Part of a small language model's weights.
Size: width 128, 2 heads of 64.
Architecture: RMSNorm before each block, rotary positions, no biases in attention or MLP, tied embeddings, attention and MLP in parallel.
Training: 102M tokens, 6214 steps.
Each number is 500 + 40 x the weight over its row's rms, rounded and kept within 0 to 999. Layers, rows and columns count from 0. Numbers have three digits each. The size before them is the row's rms in percent of the matrix's.

# layer 5 MLP gate, 320x128, rms 0.127, rows 78-94, columns 0-127
112:488580483474501549449530423447535490549484587507566441482493498515538508585608564566506496500490443500521476510438522495508480453392574535524541477525491507505482546487509512534520463481444482548477515477487535508403497465495462504458477501508446550496510465530595568540512527522560586517489494444478563469489453557521435493486501490486476457522476510551487447464481471470499490449527
092:521496495515439531504493542478529511501462509480470497540466470535467426473498550556475449513536456492515489484536486515535531474550500507418469520506472492524398501585462499585571477545588557561516482434484508434452554533570546452441419567493467464447485542510503529466491511491498550598505511534561492444432511445487554466541504485533535469518423472515448488503471490465514525497443
103:406481431494581521473495549496526458442466490528511477481523457473519481548520419504547461543475576552418515459516486419529480422430512552503575518545501495518465419477538460475442522553487460475510499492505481493487510466417538481490463474528551509539499539508475497583524507450460493549378467499508512476473525536522465590529483460461544488490491489511537502552536498482449533558464
089:463438560542471547499525472507501486554522473448525511536484487499489504505554579523531496492489573475477435361462525437497495543493504527483572494518527474500509521478478583511552496428506495533612501530477418484516417472439526485456529430503515454478510534517446470505478498535547533552457513476499506526424483507497549546555515515545469522543545562486455431484473461542511507514408
113:515458442516529466514501568570495498470538500446467491496510545512483425424463505491497443518493509497574557428527494580510499517458457488575487573446498488505476533510539556516462526512455480493519466460490465526491500457450473437414446498509466527439440479567502486500527457528469475501480468457603481545466483508410479443449494504538549526427403576472465516440526540503513535502482
112:530508533523504499535497512484476446500477482503488492492510538490505496484423530493536451476447439418508552473550542497501567432460507460558522559440471459494443478490468567469468457494460484496390456477462499520444523494537445456460460488479465480490514451507486508441612528516457519447457440539497496471468454475509468524531517452361450477512474467529531528449516550457429484414516
111:451506458521503542495467578506477477441516488538506401488514542509546470505518503533477499499561538485521493469501436459474557561517510522466492520502471388537468452543466541505518522579530510553461483456474495555497537483522521553510431529551473400513544547484414466498479489443477517489467459505519516415492470564423530422518397505589472512525507491514523524512528493432571486520495
093:461521453509477601423444445498559551418505569445580522546558526477477511483532501494487508502501497494443523498596459489507523474454501531500558556507594501544482538502517478496545495556533506464446521474568502473502562512498505470503615568465495531493475553568441574515525476488485449473529510452421528516481462476464478456518505538517520502463444452447512515553469472502508521541545
104:553536461474517483424477477531485452530536433524554481489448522431534475528495495432513511484560528517567464528461450443461565462462528489518569448427538448476449434478498462472534463533512556448454524456516484506463466479475505458564552472448526486484523597454464482488572475488480529451535499482509463490543456450605479496510497513405502526489476496526575581482480450480494540498467
102:518572454489504480541564476563505492510507502456496467494579490535591493543508552510602443487481477519493485425452479467472517530508393455508466391490542508490521417532445500492505479480490500454444458469485556421498536514491474447514512550515538548464523470410519512425467554514470493463446515513474541524542540488523503443482508515458418501500528401528476506515507535503490471434495
103:503477555505462535531508487443503502536509510512416492452476526573554542578561557516562496486456509414506429520493508440538479489568468480493512566528455573557491473461558522529533481541481432477451507512509463527492557465476514409532434575448554475488485491529519548533491526496492564486513494525581505467520544496497503513559476453457561543491480530457446588471523519590533510486515
094:543507592477539484478508457567476500505489422436486591456471460558485520563502538494496486463470529464453464508516406515534478557463483434530504417456546503511534483440486518480557531509474512458510449529541451530481538476437501524471483444482454445490442524482478483528544509488563463414425528520475496536545534485575493499543495447535559457520446470579477511520492500516460419443490
097:547504538511393533484471540535512441494504441427513534479450445512536438548533491450545515406394510565456547485514526502525546545506564508516476481488451468595579461483492499491526515466504501502473452536538490533467476504528504469558405512498539518524492499470491502395513482462488486445506564504529542554515544487495534521432505521468491555495490467526533461580580481546541490535482
103:477468469482492486443464438553542520492523534480529511506553546474605487495487511567496562534503480542522428482477510504560495464487527383536591486462479501505477490536551560527523507463544496549443488454555512555525438473430516464495435514491510517470473502489496550502493542556498517516530521490570494451550403555511493515541396453492523466498536512482539500436559416466565487480535
096:483504450469495561531564473491532517538452457558478432549478515508548460538531443441466522418479523504451537452511502505477442474517468468519429533538544507503494415450512505504458550503491516437473469550476510473509539443489447554512442503538501457447487471516489503535520460442473531501473520574451517535458486495526443497484551390437530564447459469605488453481459473499500588451462
095:476489480493543479514441522530509504461568486524495476402555498459500483545537454459451466447522500479457494432487469547472529520534492523543541550474464507542450490544550495424434485516471498445479487513491594515533469486503419493438481552532417508471445441459523540513490501493489517467537527537520467519457514494418544439489539460534523481636446497535559525491443434518586487522504
099:422553464525466489530509472555491490479533495534418510496528512446538457520483513466489506497529560460490552511497519487530530459474486513599464550541495441477489533454398542453490465540502481433546487518496512490463528491513443413502515474435401560476543456517509504438505550493483528518566400512557528547547535530506490563457452477410515551476511433474513506481519484536570558465477
# layer 5 MLP up, 320x128, rms 0.126, rows 78-94, columns 0-127
107:427570486542500436464523531564523510527428477527516471491445521535552470526542494488468511492526482492521467437533554551530492496524512558494478452467542488464575435520531502552436490527436391533498532575522437596520513475515537570492511476470501476410570475493477520508535520469546502576563494495434457509481510492452529485518544399460438493519504539530536515478456451479512545494494
094:501579458467422515494525455545520537539511492486581463438476437459533474557476536487528489499466514604488532508455402445464480575552582533524563554494472496497540490429520498508490506583478522491536509504569489497513492470515539543504537451554518527456449546445481465494493547493539516565466548471554439474492545518490450553526587459492483495472501478556477508473493468479452441522562
095:495545412519536504460469556553455463442595492515450505495502541475528465458447470536471418443536498481475493547508406531532585520449601503478463459463472472463501458548499452535562422463466545558476540482507420518511470464472529528511487597490476472515463505495529535465511585459498484556490537493530509516509485485548503485544503486466545502461463500560497493460541509433519506423468
084:429559448517516540490520479516440559539436506493508467439548478567419494516514534502546433527465517459477513421511504534473513517570590494450491476570510497482517560473525554478442535502378486496494513489477480459488435542453482512471508539504478501514447400511474484494597583541564494514479543519482493489528575437523465539542478460514469453487486484461518518498504474436543511503451
101:502469484503539482509418497520422506469433482481570446474488540502502544597430493452475554505503432540492478503492442536482532519500497537516469450448542494482469455516553498569484548515459535559507551584521502433429483506520486520520494488527550490505440573494524482471521489566550537474524532494527569548521471497611542518476557506479475473555503422451507493529606532550477462476532
110:471507439496461544519552453514442452518494533455462490522619553490505478489548442512475519488434572506476551478527463474439500552480486469494475509530539480463414452589525491487485517470543495459466531496514455466535513533532535520480483554525490438550449546512473560526542541519555438491526563540542464397554505470601508476534555543525554433519482479448517555523534513491529457479494
111:475473493533503544462366516535512504521491488586538422524501482588447524549433567519484504444601537466539578515488505489439509528494576474503520502545437442463471539487502487539493459492522561526499497494492456462499479487536498528529505550519450535481559515489510485439539537511472458541538435571550520446489534546467494544458500510463447529563541439548508463500513553541525534468442
096:518474595594461472548449493449520448513448457496511488557441500527499492574519547493471517496479492504555489489411562445539536444506527434511520543592461457498477494407515485499552447492503489435447443519529511532463465488521529430551545488536517527520498486492444438439537605517525532453518469506504496464474527513482545503506551499484493507492520524543534504474420462428500434456538
096:478533545523542528444430530366473500511555446525453520497523491535506501590524480495538529502484568401533517435444512503448480494502413497539454416463502522473466526525530473485549515501522506529514485479496501535507494544534442569486534420550477430491547501479486522551457527473543470469510482456508391472524442468527498484455454531481534586528522442497440482493556468491528506496465
096:497541469443502446512465486497531578496519535510499459476496453526546545477532538508582519481487484504509510586501493435470446483482539526503532488479491532559456506530582452474517565530433517550540523575448461534512488469527534505511481559493555502428464495530481469452470460500554479418475485381585549546528544558565483458533504556497552492405442514489566507510509525504514443466501
109:517597577488469505433511523508489479480493445554513543506539512486415530517567532464467526492514490482485479521524526503519520498588454455455591511513508511537457491454516519485468514481475523452487491525577554477471434502481504534490494526464452442468509444486451499557395478587534561538423462540485465507463575518549418613513427533479487461520499434468485500495524482500493483533496
093:476469447480459516499537441420555499523515455532533481497467487549424491469445531456564492545506533532494523449540443429485575485543480547524447540493506466425503505504477496526521551487517509453539540497440493417436513449538561468468587490478574467493483529485533546493477554553524516472565580488510456512539504467438447540466490536526519460526459603507492476524531432456497492483571
099:442512496573467556515530543448562447513558539513476572512439517502460598447451447483490466535508484466550483480472492540458514477542470445492509474536517518581562497499515540427459520482447503492496536404575480564505447485502559473462496540473564456524484533552486526527510466481505422487493582519467494491470488533445525524544495480473460425443581444486488465437505442501499510456525
108:512540513542498462531540490491452570484474519499477455529457403485480498480462458425509499492503557513476525425488571471502561471533513457458459513526498484466472465439464423479475512489506502477505444446533495533502537484524488537459543505486501589597463510512517474488519590400443498545492497506544470466477505432542508494502509520536539457551426406509453463402434455481546559474479
106:490479565509524496524489545477510509460547420472579458523506502451503455466552494493530482517476563558527458473485506552429458487497536505509462543459549512519465511517493448498523516533425505495463521497394580495480604427544486528456551495518509531498497498475425461515471470494492561541524479504540488474420445539498434519506525438463543523546511456534455477529589477489601555560547
109:440506476513392388503471453535446480412475447544373511496484465555515492471404512498478535474538507515505466515455465518493518485492486518486462514504547464499532469444481579503447493483463463506482584514467490564467436462522425456474492496479466479519472527546481579521505546483448475494481546514498480527493532518461561516505517377546520506509513517461429509539451480534541482487489
104:516500492474448531584471570542426478571508505508539458495439469534517513536458522549457544516508456513538494555484557488506443498472504526430452458474425486507537490414525546456425420482463523440506561566540480438490535439505513471497469468510510510476521484543522577483487479439490483489498471411530470522518520515458510535467538568568477448473483533538548463496442505587572465525481
# layer 5 MLP down (transposed), 320x128, rms 0.0699, rows 78-94, columns 0-127
108:486476488469428485502486567455529525558545536485543510528559521411480435493496480510508487497456504472503466540420505466545499471460534559548506549447463528447530523481458534598468536487552482487520438455441561498482483547538466522488523547527422521535434546548508458520468499444450532514487554548496511450544555508505464486473567599469430455528423491530481479582524451533488486480471
093:500425525464521476521387440485498506495483482517450524494492522462477494535545429455502510499562485471537490532390490566513426495474494509476451540531498542481451458502501492426519498517459501475491503495427497556482457440533434499502548519545564509491442460559559561522501490476471512474436489524488535550507517481536575489462428448441510527536440448469514459489556444516538509378500
093:493508507487519547503492559433472476514431416545526456478502490448486555537469478524572464545535562490497492474519578452506436424440490516471497596530524562531512514485552490437459533486533510485491428534522542459483509527527488496501516455444555480425478504474505411570539485511477519486421491526552541442516470559508460541510520450583457484539457477471492518515446453454454468577521
107:551403584496463518503445520454515477487576430490492487575416537487517519457513518507538524428516526544443491452535584401506520507423440501484557494492486509510505433495530466542562465425583474563573444488498409428502466466500495516438485460498555462506518562510512495490466494468527510496517463457518525463444480558499523466517515511459509471534542541493492520506491525500467504520444
099:488528444486506476467533608441539521396544560482517515507506430481526423446513555490560489533461543455534535449497558562483483563523516537498451540507553609535483534507506512502525484516487476526466538490504533560478498509499539512451502494485514535511517420473498511535611560550453450485493463428522491475497516505461445424486525457469600467450480532533485535528456519533523457498501
098:491517600508533476446431579529552528500473465456532496506479496498547543506520480487507461527424516440501522482528469451526501514524527500543514608449493480562489481503537532431509443553475491532453415460464547489432410491479418458436539490519485487512544465482544449487529482435497493542534566508512553512465509466459460587546486480500450496493445473492509479422465469529453459429527
103:483505466487480454479625596461523548463495503482486567468542483453596484482421514466582513504498484553519486508499497558522475520472447476485482500455492549534549518525492512440508564472491433528468513507487527534515523511554516430467497514510512538506434429473592523492492518521494515495483508452542479533468475503603492440463523494406569475461492541487420515470528501573487587505490
106:557478459510525478522522447491410509516497406459508489446512529504503515535532496513459474456492538468533414522506444480462490468466491501557490462463463435489552513504445546471438579446430539515534481520439523517567487484589506559490439499540444440553465491454548559548449476452495582523509548549535476497465474506536535522478468498456516491425479525482513515473543502562459577541434
095:532458527517539540473457481478523502465419521522529555530517453575492448518507462525476482500542513501532416469457528480431553487425498534510510566510462539543476510441623544550473506514470480508552565544485541441505529460517569485444544492496465530506504531449534474538555427448432543491482443556559563507584520551518446532544511447489501486540517514516529476496436441474505465525531
099:504505526563500478444444553498479507479500512452502439542547501478523511482505423406541512526488468467531474429507478511484505483498536484525558409426508544500492412575546517467528487516476520500493489484525476488491478559509504568479473530492536492534549531423579495537522483440512574516504511488442533440436510530507420534497519473551490436468524445513564477404469538522512563395452
100:525514480532543478513540418533595514526557570443480440472483504461547532491402493533549548499495554479486493480428501431570540491474528570517502465536483461449542567523488474517526523524505476525567491485503462481448516544549519427508468453560531538507450531494591488496594489454476392512504485461545467503542430498531561427501469479481501491532486497476477507471519487463536522438475
095:492528505539515486443467536517475444498469527490554472510468561485553479439457447494463515595451483509467481568453498604476458538509499532481548539595475499519556484552470506527380479510518451462529510408531599529517474465515502480507467559460483528460516493531484517459496434545550480547475553481486500469473510424520558521471455495522476529510564514486559446498460509515570474510430
093:547485491499550513497443454550460538505498500516535463605541564500541475485579538554494496512500458558568485464563453538486488467536452557479568499498454504488476561510469553534482509498445450490526611550500520439552507492446499535513557453538429547461525531472499494550479487532496580517546515533500466497531439527540528446439487531530511484501472581492539489439506536437562547570504
102:517442432471523511462498489462534497500470415543517500504510594472539501507500533543484491514535454512520471508521429566527480545453504491492520491477522472505569507485485521515489496572571534490516475546511489455483481523507483524476461571532518408410509469521410578497474469601539461512500450574478568432444494511489482500495562436496516559502497625509457543559492492531498480518429
103:523504459430493444409504494461491512547473573459468568504539521489484514582518446493470500510489459455463562510589452511607519482504487530463477462546437467454476464457558503529536503546585476506438467485570466483549445535426519493570488491524508491473529519512510452515497513448528473447436544539547496515523404501554483470479492520471420445464497492503453519475445488480542478440500
107:505499511457500527462435507468507553511583449486526491506574453580455544561467484575490488563445502537493499463530502493504464413522470531526439452517478524427517455505556545470515469578481559464527478448495515460437525471515510537584548499491515532496470541497561491510520475575508467482448544482478439547529370479483553521550521524454452477452517483495497558511521455454565501477464
098:494520530484539480491567432481546462460458543505510513553538552477601554452573473511510502434475466445475509515460467470446501483485441548541497466500580485489532514499412488522496548560535502505580453546509461561502507533523481532539517522478491463462484595459510511501534575562426485577566444538527450522481450510496513516529475423434526553479516513437488503471484524453535491496569